python train.py --n_layer=11 --d_model=96 --n_head=3 --n_kv_head=3 --head_dim=32 --d_mlp=384 --vocab_size=5142 --activation="tanh_gelu" --norm="layernorm" --norm_place="pre" --norm_eps=1e-06 --positions="rope" --rope_base=10000.0 --rope_fraction=1.0 --qk_norm=false --attn_scale=0.177 --bias="qkv" --tie_embeddings=false --parallel_block=true --init="uniform" --init_std_qkv=0.051 --init_std_o=0.0109 --init_std_up=0.051 --init_std_down=0.0109 --optimizer="adamw" --lr=0.00226 --beta1=0.9 --beta2=0.95 --weight_decay=0.037 --lr_head=0.00711 --grad_clip=2.0 --warmup_steps=222 --schedule="wsd" --decay_fraction=0.722 --decay_shape="linear" --final_lr_fraction=0.0 --batch_tokens=[8192, 16384, 24576] --seq_len=256 --doc_mask=true --train_tokens=106000000 --steps=6820 --dataset="wikipedia_en"
Each number is 128 + 24 x the weight over its row's rms, rounded and kept within 0 to 255. Layers, rows and columns count from 0. The size above them is the row's rms in percent of the matrix's.

# layer 6 MLP up, 384x96, rms 0.125, rows 228-299, columns 0-95
size [137 146  13  94  86 140 109 129  15 112  13 124 122  92 123 114 128 143 105  20  81 128  97  15  17  18  69 143 138  22  30   9 131 115  18  62 130  95 142  79 123 126 133 135 101 122  20 117 113  13  31  66  77  15  19  26 123 138  20  22  19 127 137 140 134 119  38  27 100  14  12 143]
[[139 144 123 134 155 185 122  72 140 118  90 127 111 106 159 139 135 138 166 126  73 139 109 112 183 114 110 102 145 120 149 134  84 196 123 111 126 131  87 116 117 106 101 130 106 155 149 116 113 104 144  99 114 135  87 116 134 137 145 164 105 118 155 128 122 138 144 136 138 166 125  99 129 154 157 159 110 122 131 146 163 111 107 124 176 127  96 115  95 141 126 132 146 122 134  87]
 [121 158 124 128 104 148  81 105 100 147 114  97 137 133 131 131 118 136 135 170  89 124 109 134 147 130 151  90 112  89 141 127 140 154 146 123 125  84  84 131 141 151 123 175 143 152 152 140 130 143 117 132  96 145 127 131  86 116 124  91 120 101 149 130 132 160 121 126 136 134 130  54 165 127 151 146 135 139 100 153 113  99 103 153  79 139 147 151  84 143  88 157 135  80 137  95]
 [123 167 145 141 158 120 117 128  78 110  99 141 177 101 127 134 163 119 183 143 150 158  81 140 144 126 133 104  79  95 113 130 148 141 125 109 120 160 110 174  82 127  85 148 121 182 116  96 148 120 112 120 119 144 100 120 163 145 166 133 108 154 108 137 148 132 147 102 113 136 111 172 129 137 122 109 168 143 133 148 169 124 115 130 114 138 105 142 105 131 172 123 122 141 148 118]
 [140 150 140 111 158 137 136 108 126  90 125 172 172  83 157 117 125 135 141 112 116 126  89 157 168 148  96 115 148  80 156 145 134 185 137 118 123 119 117 120 116 155 147 109 135 111 129 102 127 133 124  65  99 138 105 116  82 131 149 150 111 127  87 160 139 157 123 161 121 128 117 146 114  90 172 127 149 127 124 120 162 121 158 186 124 148 118 138  86 129 119 137 103  96 133 113]
 [111 127 111 127  96 137 163 115 157 135 138 134  91 151 157 107 112  83 103 108 153 136 150 116 151 143 121  99 168 188 102 131 118 150 121 128 126 162 148 126 178 112 130 107 158 103 153 152 123 170 119  74 100 135 120 121 129 124 139 141 105 139 145 122 146 164 175 156 118 133 172 111 159 119 127 105 113 109 125 143  94 128  64  99 136 129 148 137 152 100 136 116  94 110 102  98]
 [105 145 126 161 101 177  90 141 101 102 103 108 122  86 149 142 143 124 129 131 116  81 120 121 120 131 159 118 123 117 117 120 115 175 149  93 152 138 117 149 114 130 174 131 163 154 121 152 113 109 117 138  72 126 109 130 115 146 135 160 124 110 170 172 120 150 115 158 135 113 130 142 169 104 137 106 161 162 131 139 106 115  76 152 150 141 148 141  89 168  76 138 141 107 139 149]
 [121  74 164 102 141 142 120  57 120 121 158 130 152 114 112 133 121 170 117 118 115 102 119 151 141 122  76 126 164 126 179 156 126 168 128 128 103 120 126 115 151 132 173 156 117 135 146 108 135 106 126 155 117 117 121 105  98 131 141 120  72 111 143 124 153 142 116 145 138 136 123 150 137 163 149 110  73 122 106 118 160  89  91 132  98 153  93 105 128 107 137 116 152 127 161 158]
 [106 118 116 143 102 167 116  92 104 150 107 165 122 135 144 155 136 124 127 110 157 103 149 153 116  92 170 119 104 114 124 101 117 164 131 144 117 107 150 117 113 109 115 166 184 102 128 106 160 115 124 140 146 137 169 110 137  92 101 123 127 159 160 121 124 146 127 126 108 166  98 103 154 101 139 148 159 158 158 126 110 150 108 138 103 117 140  97 109 154 132 190 106  59 133 123]
 [157  94 140 120 155 142 122 136 130 102 143 143 187 129 140  83 157 107 118 129 151 131 183 154 168 115 127 151 181 116 139 133  95 138 175 104 125 146 160 146 108 134 179 143 151 114 156  95 160 127 148 117 125 154 148 144 142 142 123  83 106 136 125 118  97 141 153 146 145 155 156 133 113 156 157 131 128 118 113  99 108 107 139 142 148 120 100 172 132 127  98 155  82 151 142 156]
 [130 100 129 154 134 100 121  90 138 160 136 112 112  89 171 170 185 144 141 106 151 100 108 128  87  92  82 126 134 107 138 140 119 125 136 121 124 120 126 156 131 152 124 141 136 116 119 130 139 130 130 108 138 107 150 143 118 106 138 114 106 177 141 157 148 168  99 130  97 155 108 111 165 126 131 123 131  73 123 106 129 137 105 142 171 126 117 104  91 152  65 155 133 111  77 163]
 [119 122 114 133 134 130 160 137 118 124  93 167 149 117 137 167 152 134 147 130 161  83  96 104 121 125 122 110 113 151  85 126  97 114 106 132  79 142  88 108 116 137 109 129  82 163 110  73 133 124 141 153 115 170 123 129 102 109 114 145 141 114 113 125 176 116 145 135 105 152 101 134 155 135  75 148 160  98 148 171 141 108 151 116  84 103 114 134  97  99 165 142 131 118 145 156]
 [109 136 150 141 116 164  73 113 159  73 107 117 161 106 126 125  98 153 134  78 125 115 120 140 143 142  91 135 158 170 151 116 118 128 159 149 123 118 112 118 122 153 138 102 151 163 133 102 150  96 149 103 129 132 150  95 115  66  96 119 119 141 128 116 151 157 115 125 145 141 149  97 184 112 143 138 117 134 130 123 174  76  78 112 142 133 114 129 128 115 128 123 145 116  86 110]
 [136 146  79 155 149 186 130 134 145  81 110 130 138 130  98 116 142 148 177 143 139 129 141 146 128 130 129  90 167 100  95 116 143 125 115 104 129 152 133 140 118 124 105 136 181 109 130 151 170 137 134 129 132 140 150 107 126 135 108 116  90 108 156 135 207 121 102 153 123 166 106  64 137 110 112 141  98 136 151 122 122  90 116 128 148  84 132 111  95 131 112 122 118 117 106 143]
 [131 126 174 105 124 162 136 119 144 110 117 118 143 127 142 166 187 151 122 151 111 102 163 132 126 134 123 167 153 100 130 106 178 152 121 138  75 102 134 127 143 158 159 167 129 111 133 132 190 104 151 143 142 121 119 157 114 111 115 138  86 131 105 131  88 104 173 122 114 122 129 147 161 141 111 131 101 106  97  87 156  99  95 102 116 111 143 106 116 104 138 115 128  99 167 129]
 [125 118 142 140  80 162 162 145 128 120 146 124 112 140 141  79 127 142 153 115 114 144 128 138 142  89 136 128 116 113 135  99  87 166 122 101 131  97 100 166 121 112 103 202 136 103 118 168  77 117 129 156 104 187 141 115  87 136 155 143 131 131 122 152 119 153  95 141 115 115 156 147 142 128 123 111 144 165 131 120 132 102 121 160 141 136  68 167 118 162 125 132 138 122 155 124]
 [109 129 118 146 151 131 154 137 141 108 122 153 123 126 153 124 131 109 122 118 131 127 133  90 160 103 110 129 150 142 147 129 131 173 140 167 127 132 104 119  95 140 127  82  98 148 153 137 100 118 131 143 123  92  63  98  88 122 129 111  90  70 146 117 123 164 176 134 157 182 155 109 160 120 101 168 156 148 137 141 151 107 127 113 143 131 106  83 112 150 152 149 120 102 105  89]
 [136 105 167 124 107 124 127 101 152 143 119 140 122 112  94 162 120 167 175 155 128 136 136 142 120  99 129 133  98 124 138  90  79 146 140 111 111 145 134 141 134 137  83 182 113 163 161 148 116 119 176 140 139 121 118 143  93 109 131 120 110 100 196 141 160 116 107 117  97 129 121  67 108 149 143 187  99 140 131 121 126  94 139 122 123 120 119  98 113 162 112 138 147 139 120 158]
 [142 152 105 118 121 169 119 115  96  95 163 128 147 162 117 132 160 106 156 116 119  69 156 160 188 132  66 133 117 121 129 137 131 164 141 123 145  80 138 106 123 128 136 100 171 132 132 143 147 126 119  82  70 121 132 161 108 141 117 134 114 131 145 119  83 141 144 165  92 136 104 113 114  78 146 119 126 143 118 139 131 101 109 150 141 135 146 109  85 136 128 136 144 110 103 138]
 [138 144 116 143 127 125 146 148 126 116  92 138 129 144 152 137 107 122 129 185  59 118 143 105 173 119 108 127 137  94 117  70 138  95 176  70 145 131 104 146 162 160 138 136 102 133 117  88 109  99 162 143 113 142 123 131 143 131 110 123 135 147 156 101 122 123 141 148  93 134 142 124 172 115 133 124 129 104 139 114 114  94  96 107  85 119 101 111 139 178 154 132 134 124  83 118]
 [121 174 100 131 160 103 155 114 143 106 124 117 144 145 173 150 141 126  98 128  92 158 177  85 112  89 140 119 184 113 123 120 108 126 123 139 154 118 142 164 159 141  89 145 115 118 109 117 107 149 112  89 113  90 139 149 139 146 142 130 122 117 157  90 128 114  91 147 150 140 198 116 152 141 115 142 109 150 101 159 147 136 114 116 117 131 147 127 173 155 151 154 114 151 104 154]
 [119 125 136 154 124 124 118  72 114 104 118 110 122 144 154 118 153 104 127 154 157 139 157 109 144 135  97 128 139 173 102 143 153 140  93 100 136 142 132  98 123 129 159 106 162 115 156 157 131 190 138 107 104 116 127 104  92 135 136 164 117 124 143 117 119 159 138 155 129 121 115 178 160 156 131 103 155 129 115 115  94 109 122  67 154 123 202 113 126  97 114 129 105 131  90 151]
 [111 145 134 102  91 148 133  88 101 134  90 161 121 150 147 117 109 112 117 138 108 116 108 111 178 161  83  76 113 133 103 168 141 135 143 102 164 132 131 157  96 128 133 154 144 189 129 164 121 134 123  89  97 133 124 131  91 149 164 116 147  99 156 114 144 126 131 174 126 129 131 107 109 127 124 141 111 150 149 127 146 107  96 138  78 104 152 123  84 151 128 164  98 118 144 127]
 [140 123 130  84 172 114 136 126 134 139 124  92  97 126 130 153 150 119 123 170 152 106 193  90 140 146  99  83 130 105 160 118 142  96 111 159 122 135 140 152 126 118 133 109 104 132 116 116 139 115 164 150 145 111 144 134 142 138 105 114  91 144 102 101 117 121 138  96 139 164 161 156 164 144 131 166 145 104 125 129 151  70  88 131 157 101 107 146 121 147 137 135 107 106  68 156]
 [100 173 139 129 152 113 122 128 150 135 130 128 165 130 139 163 153 130 152 121 123 151  99  90 131 118 126 113 102 124 115 126 180 106 131 130 173 144 157 141 122 108  85 154 128 194 103 132 118 105 133 104 128 125  94 111 174 145 167 138 116 155 146 132 166 112 104  96 111 121 162 124 166 126 181 126 138 163 127 155 181 147 105 147 139 155 125 124 156 131 143 115 181 138 146 124]
 [115 115 137 135 124 129 156 119 130 147 109 146 126 130 156 160  89 125 105 143 143 123 136 119 126 152 120 113 160 170 124 135 164 115  92 180 147 119 113  95 172 143 158 120 114 191 142 194 117 109 138 176 133  99 145 106 160 169 117 133 137 131 146 162 139 117 106 108 124 127 103 118 171 146 151 151 123  99 113 144 108 148  88 102 126 121 164  73 129 142 139 124 166 125 134 159]
 [159  73 160 167 125 166 153 140 138 138  97 183 163 128 122 136 160 163 135 118 163 114 124 135 136 136 129 186 127 145 143 125 162 138 111 141 114 163 116 113 136 158 146 106 115 176 131 141 145  92 170 206 107 176 139 151 131 150 140 149 136 145 131 139 155 140 143 132 141 158 118 143 141 151 153 125 123 138 134 128 117 151 117 140  89 115 129 128  87 111 138 130 158 108 146 150]
 [133 121 165  85 116 144 141 138 123 149  92 119 123 134 187 109 112 106 144 165 141  96 108 124 138 146  97  84 180 156  95 135 119 164 158  97 156 162 120 136 157 118 122 123 152 122 123 149 133 134 110  90 112 102 108  89  98 122 118 141  97 123 135 104 112 139 157 144 122 126 139 149 156 120 125 124 149 111 101 135  90 117  82  75 170 145 122 137 153  82 136 130  77 114 118 122]
 [125 143 105 144  89 154 123 101 112 148  90 151 101 130 138 108 127 183 138 115 161 136 155 110 150 113  79 113 143 170 108  97 107 124 151 130 115 102 149 165 157 158 101 126  72 149 155 174 102 112 157 147 143 112 129 113 102 111 162 108 131 144 121 124 141 179 115  87 114 107 145 107 153 146 127 162  85 139 102  87 115 121 123 136 142 127 119  96 128 123 119 140  91 125  92 138]
 [104 123  82 130 141 158 141  73 127 130 123 117 118 124 152 126 181 137 123 134 110 148 153 135 190 137  94 121  99 127 119 186 138 104  78 133 133 142 152 148 148 161 154  76 104 129 131 126 132 134 156  94 156 105 112 161 136 122 109 160  94 146 144 127 126 115 163 143 128 131 150 154 149 143  94 148 107 136 149  73 143 119  85 145 113  99 122 108 104 147 116 147 153 108 121 152]
 [113 177  91 155 181  87 146 104 157 120 158 136 121 129 120 146 149 123 118 161  92 109 157 111 138 111  89 112 137 132  99 130  95 134 121 147 124 124 126 113  97 108 138 146 121 128 114  83 107 137 125  91 158 109 121  58 133 121 125 115 115 140 132 114 146 108 124 110 136 164 159  78 158 123 141 123 180 158 159 171 159  76 131 130  99 120 115 151 149 133 139 123 110 137 149 148]
 [140 143 122 157 147  94 177 108 141 121 126 180 148 116 165 152 115 107  95 176 120 105 115 110 145 152  97  94 126 142  83 133 106 172  94 148 136 136  94 118 124 158 155 136 104 155 103 143 127 131 136 135 140 104 122  90 137 141 125 115 117 137 110 142 139 136 146 109 113 150 104 130 171 153 109 135 189 135 150 158 135 100 106  94 106 116 119 139 114 103 167 145  87 148 135 183]
 [143 106 121  80 104 131 115 133 159 108 158 136 175 143 106 104 129 111  92 130 143  78  99 111 120 141  84 107 129 110 141 113 122 100 149 107  89 139  63 145 130 124 136 112 152  95 116  99 124 158 124  76 136 149 121 136 127 117  90 113 115 132 122 127 147 116 141 120 145 119 143  99 158 105  75 148 129 141 110 112 123 102  96 152 120  97 141 133 142  56  98 121 112 124 107  86]
 [161  95 129  90 129 134 152 139  92 120 108 150 142 157 107 156 151 112 133 131 114 108 141 143 103 113 136 106  90  97 142 158 119 112 129 153 155 110 130 150 193 123 125 176 178 124 113 163 122 131 133 152 111 133 157  97 135 118 110 148 137 135 170 109 168 127  88 103 150 131 123 103  67  93  97 116 109 134 127 138 130 121 142 142  98 101 147 117  82 125 137 170 148 100 115 162]
 [119 151 139 103  89 177 122 117 145 109 149 139 147 108 130 135 129 178 147 137 139  97 142 110 139 132 133 107 154 152 144  96 150 100 165  61 118 129 118  93 138 153 115 147 148  90 144 164 129 130 109 124  91 151 128 100 103 138 148 138 113 118 133 127  92 118 126 126 127 122 128  64 131  89 149 124 138 153 130 131 121  80  79  85  86 128 130 177 109 130 140 144  87 137 132  97]
 [108  98 145  89 117 125 103 118 140 131  98  96 127 138 154  97 103 116 114 108  99 128 151 133 134 117 134 135 176 120 119 120 145 105 141 141 185 124 170 113 139 109 146 136 126 137 133 202 106 111 141 117 111  76 135 122 138 151 123  97  85 104 157 125  94 134 108 128 125 113 141 101 134 108 175 125  86  94  76  86  90 144 101 129 159 131 149 101 151 133  89 114 134 131 101 133]
 [127 145 133  65 158 126 100 139 147 134  98  86 169 126 140 121 124 151 147 144 119  83 127 118 126 129  91 117 186 108 132 109 145 127 131 163 156 133 151 115 150 142 132 134 106 161 117 165 107 117 120  95 124 108 119  99 108 138 127 125  94 136 187  88 152 125 139 147 132 158 155 102 155 129 143 122 146 119  85 131  95 134  60 110 148 127 145 122 186  99 126 107 137 123 139 146]
 [124 120 154  91 150 142  85 125 113 133  81 119  80 114 145 123 130 113 147 144 154 150 146 118 154 151  90  93 149 120 147 151 144 139 118 144 120 137 135 101 118 145 159 124 113 172 143  90 121  83 140 102 141  99  98 102 150 131  71 107  86 100 149 127 132 128 170 147 130 176 112 144 131 159 135 155 127 150 171 110 160 143 121 143 163  88 111  94 148 133 105 125 139  98 103 116]
 [137 153 105 136  65 117 141  97 164 105 120 128 130 112 127 105 108 185 204 125 126 100 137 106 156 130 139 142 131 101 117 140 119 154 170 141 123 157  94 102 154 119 145 135 144 108 163 117 126  63 122 148 137 144 126 125  74 134 135 132 136 124 129 180 135 132 133 149 118 127 120 108 145 123 125 106 113 114 102 158 115 104  94 112 115 139 159 113  82 166 156 125 121 100 102 148]
 [ 91 144 114 120 156 178 137 146 109 111 103 112 119 117 149 121 181 167 126 110  98 142 141 146 168  91 120 128 122 139 148 122 127 148 106 119 129 106  84 173 166 111 124 151 117 139 132 129 141 137 120 130 116 132 142  77 130 126  61 167 101 135 164 134 129 162 165 104 120 166 108 133 153 162 149 150 140 101 155 141 165 115 108 114 142 114 144  92 117 148 108 133 101  77 125 105]
 [100  81 111  73 130  90 127 140 142  95 126 109 136 106  78 124 164 134 118 166 125 102 142 109 127 155 138 145 169 102 124 141 129 107 152 149 131 155 162 137 125 137 121 190 108 123 126 103 140  78 127 122 111 103 128 119 116 150  78 141 122 113 135 137 145 100 136 144 129 150 136 109 160 114 149 136 112 146 136 106 147 117 117 116 154 129 210 125 160 164 148 129 156  94 127 161]
 [139 145 106 131 168 148 137 112 115 126 131 135 145 157 160 142 148 129 149 166 109  61  98 102 113 129 145 134 145  93 147 131 130 171 134 125 137 104 131 139 114 126 118 152 116 129  98 142 139 113 114 127  89 118 110 104 110 112 105  80  88 122 103 136 137 156 111 138  94 185 145 138 152 117 147 152 147 153 109 172 148  83  94 147 134 155 150  96  84 182 105 141 133  83 122 130]
 [116 107 129  99 147 146 101  94 115 102 162 120 131 143 119 131 165 142 152 163  90 122 140 113 149 123 111 105 120  92 130 129 134 166 159 131 143  94 144 168 109 107 167 120 138 133 192 121 137 118 141 166 104 111 110 124  60 160 132 120  67  96 153 112 132 136 153 137 106 115 113 138 143 162 148 138 151  88  88 115 126  90 125 136 134 114  89 115 110 144 145 173 127 111 127 111]
 [ 56 141 157 136 109 127  86  97 144 130 121 152  83 117 132 136 115 117  99 143 131 118 129 165 152 113  70 137 146 125 116 123 181 105 123 157  79 105 142 145 105 105 120 137 146 142 169 133  97 109 127 129 137 142 121 176 131 159 137 125 136 163 142 100 115 101 153 160 104 103 164 130 135 148 110 110 115 126 140  89 182 112  87 139 166 111 119  99 115 144 106 147 126 119 137 124]
 [125 147 112 127 108 128 126 113 113 125 124 124 129 162 151 149 102 159 146 137 118 142 135 125 127 150 114 107 137 110 143  62 108 114 117 151 108 143  90 132 138 112 122 173 139 123 125 152 152 127 152  98 128 145 163 152 134 116 139 117 106 140  87  98 114 140  89 151 103 152 104 116  94 104 178 134 129 180 117 102 163 101 102 155 148 156 131 101  71 149  77 164 124  69 112 145]
 [139 118 134 119 127 166 106 130 147 149 113 142 177 100 142 144 130 109 142 174  94 158 134 146 150 130 135 127 146 155  88 164 101 131 115 107 146 102  92 151 135 130  55 124 131 132 170 133 164 152 172  95 122 124 126 108  96 147  91 120  93 155 150 150  90 139 165 132 112 172 130  95 109 142 141 121 108 112 103 142 132  91 137 100 126 121 161  92 108  96 128 121 125  95 110 117]
 [119 110 114 121 150 161 133 113  96 117  97 105 136 138 162  85 152 144  82 120  93 153 180 105 179 144 103 128 140 109 143 104 135 153 128 135 142 134  82 141 129 142 141 135 119 131 146 137 107  85  85  90 103 112  94 110 136 145 155 162  97 106 119 154  84 155 142 147 129 163 120 139 136 125 169 138 135 109 111 154 176 140 109 155 125 134 143  82  84 120 160 137 123 103 141 132]
 [121 105 135  99 137 131 113 126 151 129 162 120 142 141  69 129 114 160 145 144 171  97 114 154 139 146 109 138 112 125 169 122 173  98 125 148 116 164 126  87 129 139 155 100 133 185 148 148 117 128 128 113 165 126 126  70 117 129 110 122 110 177 151 146 158 121 140  97 147 122  98 109 136 141 169 131 130 103 142 111 122 127  99 168 164 149 135 121 136 127 101  89 168 106 179 113]
 [ 98 151  78  97 111 128 136 110 135 133  98 110 138  98 161 114  98 131  94 173 131 115 114 159 147 155 131 118 106 165 162 151 155  98 104 111 141 114 127 114 123 132 104 123 167 128 156 124  76 120 119  99 108 118 110 154 133 155 153 147 116 183 132 140  97 134 139 146 150 121 142 114 142 114 129 128 131 160 146 142 135 136 124 179 183 110 171 134  70  99  93 128 135 121  91 105]
 [117 151 162 115 142 141 107 116 132 117 110 122 147  79 148 127 143 120 120  99 173  72 120 130 153 103 148 135 136 139 130 151 135 162 137 128 130 136 107 115 117 117 154 135 134 171 108 112 102 110  85 145 132 116  96 115 139 108  89 131  71 113 118 119 137 187 171 107 127 151 148  93 185 100 147 139 161 152 108 106 136 119  99 125 163 151  84  93 146 140 128 155  97 123 141  97]
 [145  90 137 142 124 146 125 136 111 125 128 110 125 138  75  77 152 139 138 126 133 115 154 155 153 123 133 152 113  86 183 121 115 133 141  66 104 133 166 139  91 142 104 108 130 116 141 111 129 106 117 129  99 138 128 154  95 124 102  97  83 136 108 123 128 163 170 124 137 136 131 168  55 135 167  97  98 129 131  86 132 123 134 132 132 130  97 149 101 129 104 103 102 111 142  95]
 [118 129 139 109 136  79 161 104 124 122 109 162 129  99 180 138 117 114 101 139 110 105 100 121 119 132 118  93 140 165  69 130 108 142 108 153 156 137 119 119 134 145 124 126  90 179 100 168 110 133 118 122  96 117 128  80 131 126 146 117 103  90 142 134 110 148 123 156  86 150 118 128 189 119 123 128 167 122 149 142 115 120 109  99 134 124 130 135 141  96 162 130 108 141  96 197]
 [126 166 147 128 135 153 120 151 139  78 133 119 173  87 116 123 135 141  97 108  83 147 158 103 175 124 102 130 180 100 158  87 107 132 115 134  88 123 110 125 106 116 134 117  89 124 159  98 104 126 118 145 125 152 132 166 143 114 112 131 111 168  66  84 155 108 140 149 155 141 137 136 138 132 139 120 107 154 144 101 185 105 105 158 126 113 134 134 108 147 116 122 116 133 150 102]
 [123 139 140  79 125 149 126 146 117 136 116 108 154 125 141 152 130 158 133 161 128  54 115 136 101 114 113 110 175 136 117  83 146  82 157 112 152 104 123 143 146 133 118 123  96 195 131 118 125 114  90 148 125 128 100 159 121 133 115 112 115 130 161  89 121 106 135 122 130 141 143  82 176 111 163 117 152 135 114 156  87 118 106  83 117 144  86 133 167 118 103 123 111 124 130 148]
 [151 123 119 154 193 129  93 126  95  98 134 125 184 151 143 132 144 136 149 106 144 165 141 125 164 106 133 101 104  94 133 110 110 166 156  98 155 129 157 151 106  94 129 128 114 140 112  61 130 110 114 113 131 141  94 145 180 128 173 110 129 128 108 103 116 130 123 139 124 126 178 159 111 164 131  93 150 138 118 107 142 138 104 135 123 127  98 134 120 140 142 143  67 136 135 141]
 [115 112 140 131 102 124 150 126 120 123  91 155 129 114 129 136 113 124 118 147 149  83  78  94 122 155  86  81 100 134 113 127 114 141  94 130 102 151  88 106 150 169 129  96 102 146  94 118 120 130 153 168 130 119 125 130 127 127  98 133 127 125 111 136 174 126 149 110 100 131  61 145 177 131  82 121 143 114 138 136 119 125  93  86  94 108 127 106  77  87 161 118 118 122 138 141]
 [101 155 118 136 158 100 143 118 132 109 137 164 130 123 139 186 110 147  96 151 140 122 115  98 134 139  88  82 132 128 129 119 163 133  85 165 117 127 105 104 156 164 128 104 104 208  96 138 137 118 133 130 142 111 121  96 143 137 113 118 144 140 145 122 158  96 116 102 110 148 110 109 171 174 120 144 154 115 131 148 132 139  64 112 120 123 132  90 139 126 166 115 136 128 144 169]
 [109 134 164 124 112 164 125 108 160 128 140 120 112  89 149 173 146 147 109 165 114  73 148 163 127 137 140  92 124 101 130 124 146 140 119  83 135 127 109 166 145 119 149 138 164 131 140 126 153 150  88 156 146 141 137 171 131 120  99 128  97 132 158 140 124 138 122 110  93 167 148 113 110  97 122 112 110 101  99 133 110  70 118  90  92 138  85 156  83 142 152 144 147 106 143 138]
 [ 94 148 131 122  96 133 133  97 119 109 152  85 135 105 108 133 148 121 146 121 152 122 149 143 139 116 126 103 103 146 116 128 115 163 145 117 172 147 149 113 137 174 137 177 120 117  99 124 137 141 113 173 143 159 161 125 103 122  75 138 118 118 128 173 131 132 102  99 138 157 122  66 140 123 145 134 117 103 183  85 136 137 103 115 124 111 129 135 139 123 107 182 115  57 139 136]
 [151  83 142 167 134 157 163 139 138 123 132 171 135 123  92 143 158 166 132 147 163 100 117 137 135 154 113 185 122 161 151 128 143 126 129 141  74 144 112  82 139 144 156 124 115 177 151 129 146 111 148 186 149 187 140 120 131 127 126 157 151 155 124 137 161 130 154 139 142 161 110 116 138 144 154 133 165 131 179 152 124 133 133 143 102 122 134 125  94 118 131 122 148 104 157 133]
 [150 102 167 114 110 160  99 157  92 107  92 113 173 119 134  98 152 109 143  97 130 151 129 138 146 123 138 143 146  84 127 121 140 149 162  56 133 129 145 151 100 124  88 135 133 108 127 116 149  99 142 126  91 163 120 199 131 134 136 110 113 127 106 102  91 150 150 128 135 125 140 171  99 116 115 112  95 127  88  93 135 150 125 140 133 143 109 141 111 116 123 142  82 102 114 100]
 [134 181 113 141 168  80 150  99 167 120 164 136 120 132 100 141 130 141 144 174 114 103 170 152 149 131  88 100 134 114 140 127  95 154 117 150 123 157 116 131 117 148 160 109 146 104 112  95 105 154 123  90 169  92 124  79 102 129 100 118 107 150 141 132 168 134 153 103 140 168 122 115 148 139 142 122 157 136 158 140 143  78 134 124 134 120 127 154 133 132 143 120 106 174 161 151]
 [118 100 101 120 103 112  95 134 103 122 132 108  75 113 131 113 160 175 157  93 124 156 141 105 139 104 118 147 150 136 132 148 145 168 148 118 118 161 118  83 121 143 177 173 115 136 106 105 169 118 143 112 139 114 149  74 141 108 115 153 128 150 118 128 160 147 109 157 122 174 109 131 161 104 118 158 139  66 124 120 154 128 142 134 157 124 123 117 141 166  81 148 123 105 108 132]
 [135 141 145 103 125 176 156 127 115 101 124 119 133 131 123 159 178 154 156 168 162 109 152 133  80 105  82 111 124 123 176 127 109 138 127 136 115  98 121 106 145 142 115 156 148 146 101 120 147 146 165 178 128 128 121 132 108  95  72 134 100 138 137 139 142 128 121 105 101 137 146 117 127 106 146 136 173 137 105 106 134 107  99  99 128 121 148 155 139 144 140 144 114 105  42 136]
 [102  89 109 108 158 125 169 108 133 129 118 119 128 130 110 145 153 150 140 132 126 126 127  91 114 103  76 142 118 120 183 137 125 141 138 154 125 152 119 137 105 132  99 151 124 152 138 122 114  57 120 126 163 118 168  97 129 118 100 131 148 143 149 116 140 147 137 104 134 197 123 134 143 132 147 166 106 120 143  86 189 110 101 108 152 103 164 114 135 133 115 169 162  96  97 126]
 [122 133 125 123  89 136 130  86 105 145 121 182 127 121 139 139 120 149 106 109 113 107 128 166 153 118 132 130  94 106  96  74 100  93 114 149 136 140 125 106 139 110 114 127 153 111 134 115 153 128 163 116 145 146 156 161 147 122 150 148  73 158 169 165 158 118 102 159 126 141 133  78 108  78 148 144 155 156 128 132 129  88 140  85 117 160 145 144  90 151 104 152 145 126  95 131]
 [121 107 157 147 107 104  99 125 110  84 100 133 152 112 155  87 112 147  89 116 157 145 129 147 170 124 148 140 126 102 117 107 124 106 141 107 138 110 102 113 153 113 143 162 143  96 141 101 121 124 159  89 123 160 177 139 119 116 124 142 113 136  72 123 125 157 129 128 167 167 140 139  95 160 147 172 146 139 153  88 148 109 105 133 164 147 129  89  90  91 152 163 144 121 132 105]
 [142 130 126 149 128 113 172 124 122 113 124 168 140 105 156 156 112 121  81 166 111 121 126 128 149 157  88 105 155 140  90 135 115 150 104 155 104 114  99 110 126 175 159 119 113 141 126 141 134 132 135 122 140 126 139 110 136 131 100 111 124 136 106 137 145 128 160  92 105 165  89 135 167 165 113 134 185 112 146 131 127 102  80  89 108 101 123 122 106  91 159 139  73 163 125 176]
 [163 105 163 160 114 159 148 149 102 136  72 126 135 137 144 113 145 125 134  98 122 177 158 114 122 128 142 177 175 125 132 130 137 156 122  95 135 116 157 161 137 139 130 138 125  99 136 145 151  96 165 174  87 154 140 208 136 151 128 141 133 113 120 103 107 151 143 141 141 141 143 184 103 132 130 113 100 137 111 106 134 165 130 116 103 138 130 130  98 149 134 155  87 113 118 129]
 [145 103 154 116 138 137 111 121 106 122 108 110 154 130 125 126 179 182 133 168 127 102 135 111 169 142  77 150 159 106 136 150 138  81 152 122 109  90 137 105 121 144 120 103 123 159 146 110 191 104 169 118  99 134 125 123  94 117 112 132 113  99 120 121 163 104 173 182  91 141  74 135 145 143 139 110 139 126 106 124 153 110 129 135 123 108 131 132 104 118 140 140 168 136 137  96]
 [112  92 106 137 127 157 137 116 167 129  93 121 105 156 140 135 125 152 121  81 126 106 143  95 106 116 113 147 168 126 134 117 129  92 111 141 150  74 156 118 153 107 119 118  83 129 126 179 110 114 115 130  90  96 141 154 117 150 108 136 139 104 182 126 133 113  73 131 128 111 165  99 128 112 143 127  66 116 104 138  86 152  99 119 125 120 139  94 128 150 113 125 181 114 115 139]
 [167 167 127 177 150 132 165 104 122 150 123 157 162 150 135 138 150 119 140 136 106 156 154 139 152 134 146 106 116 128 107 121 110 189 115 110 149 146 134 176  79 127 129 142 145 130 122  72 118 117 114 128 102 123 106 146 144 160 157 120 123 135 100 136 112 146 137 105 138 147 153 162 102 150 125 103 157 162 141 167 176 132 110 119 109 131  81 156 111 157 141 151  98 169 154 106]
 [ 88 135 129 113 140 116 115  81 152 108 100 117  64 150 135  97 110 162 127 122 108 150 147 146 171 166  92 107 139 158 132 162 145 121 144 159 111  96 131 106 101 132 114 125 130 138 158 106 142  96 117 111 136 120 153 140  92 112  80 103 121 142 135 149 135 133 129 105 146 161 135  95 135 146 126 158 106 159 125 109 183 132 101  93 161 122 149  81 104 122 113 161 122  91 147 151]]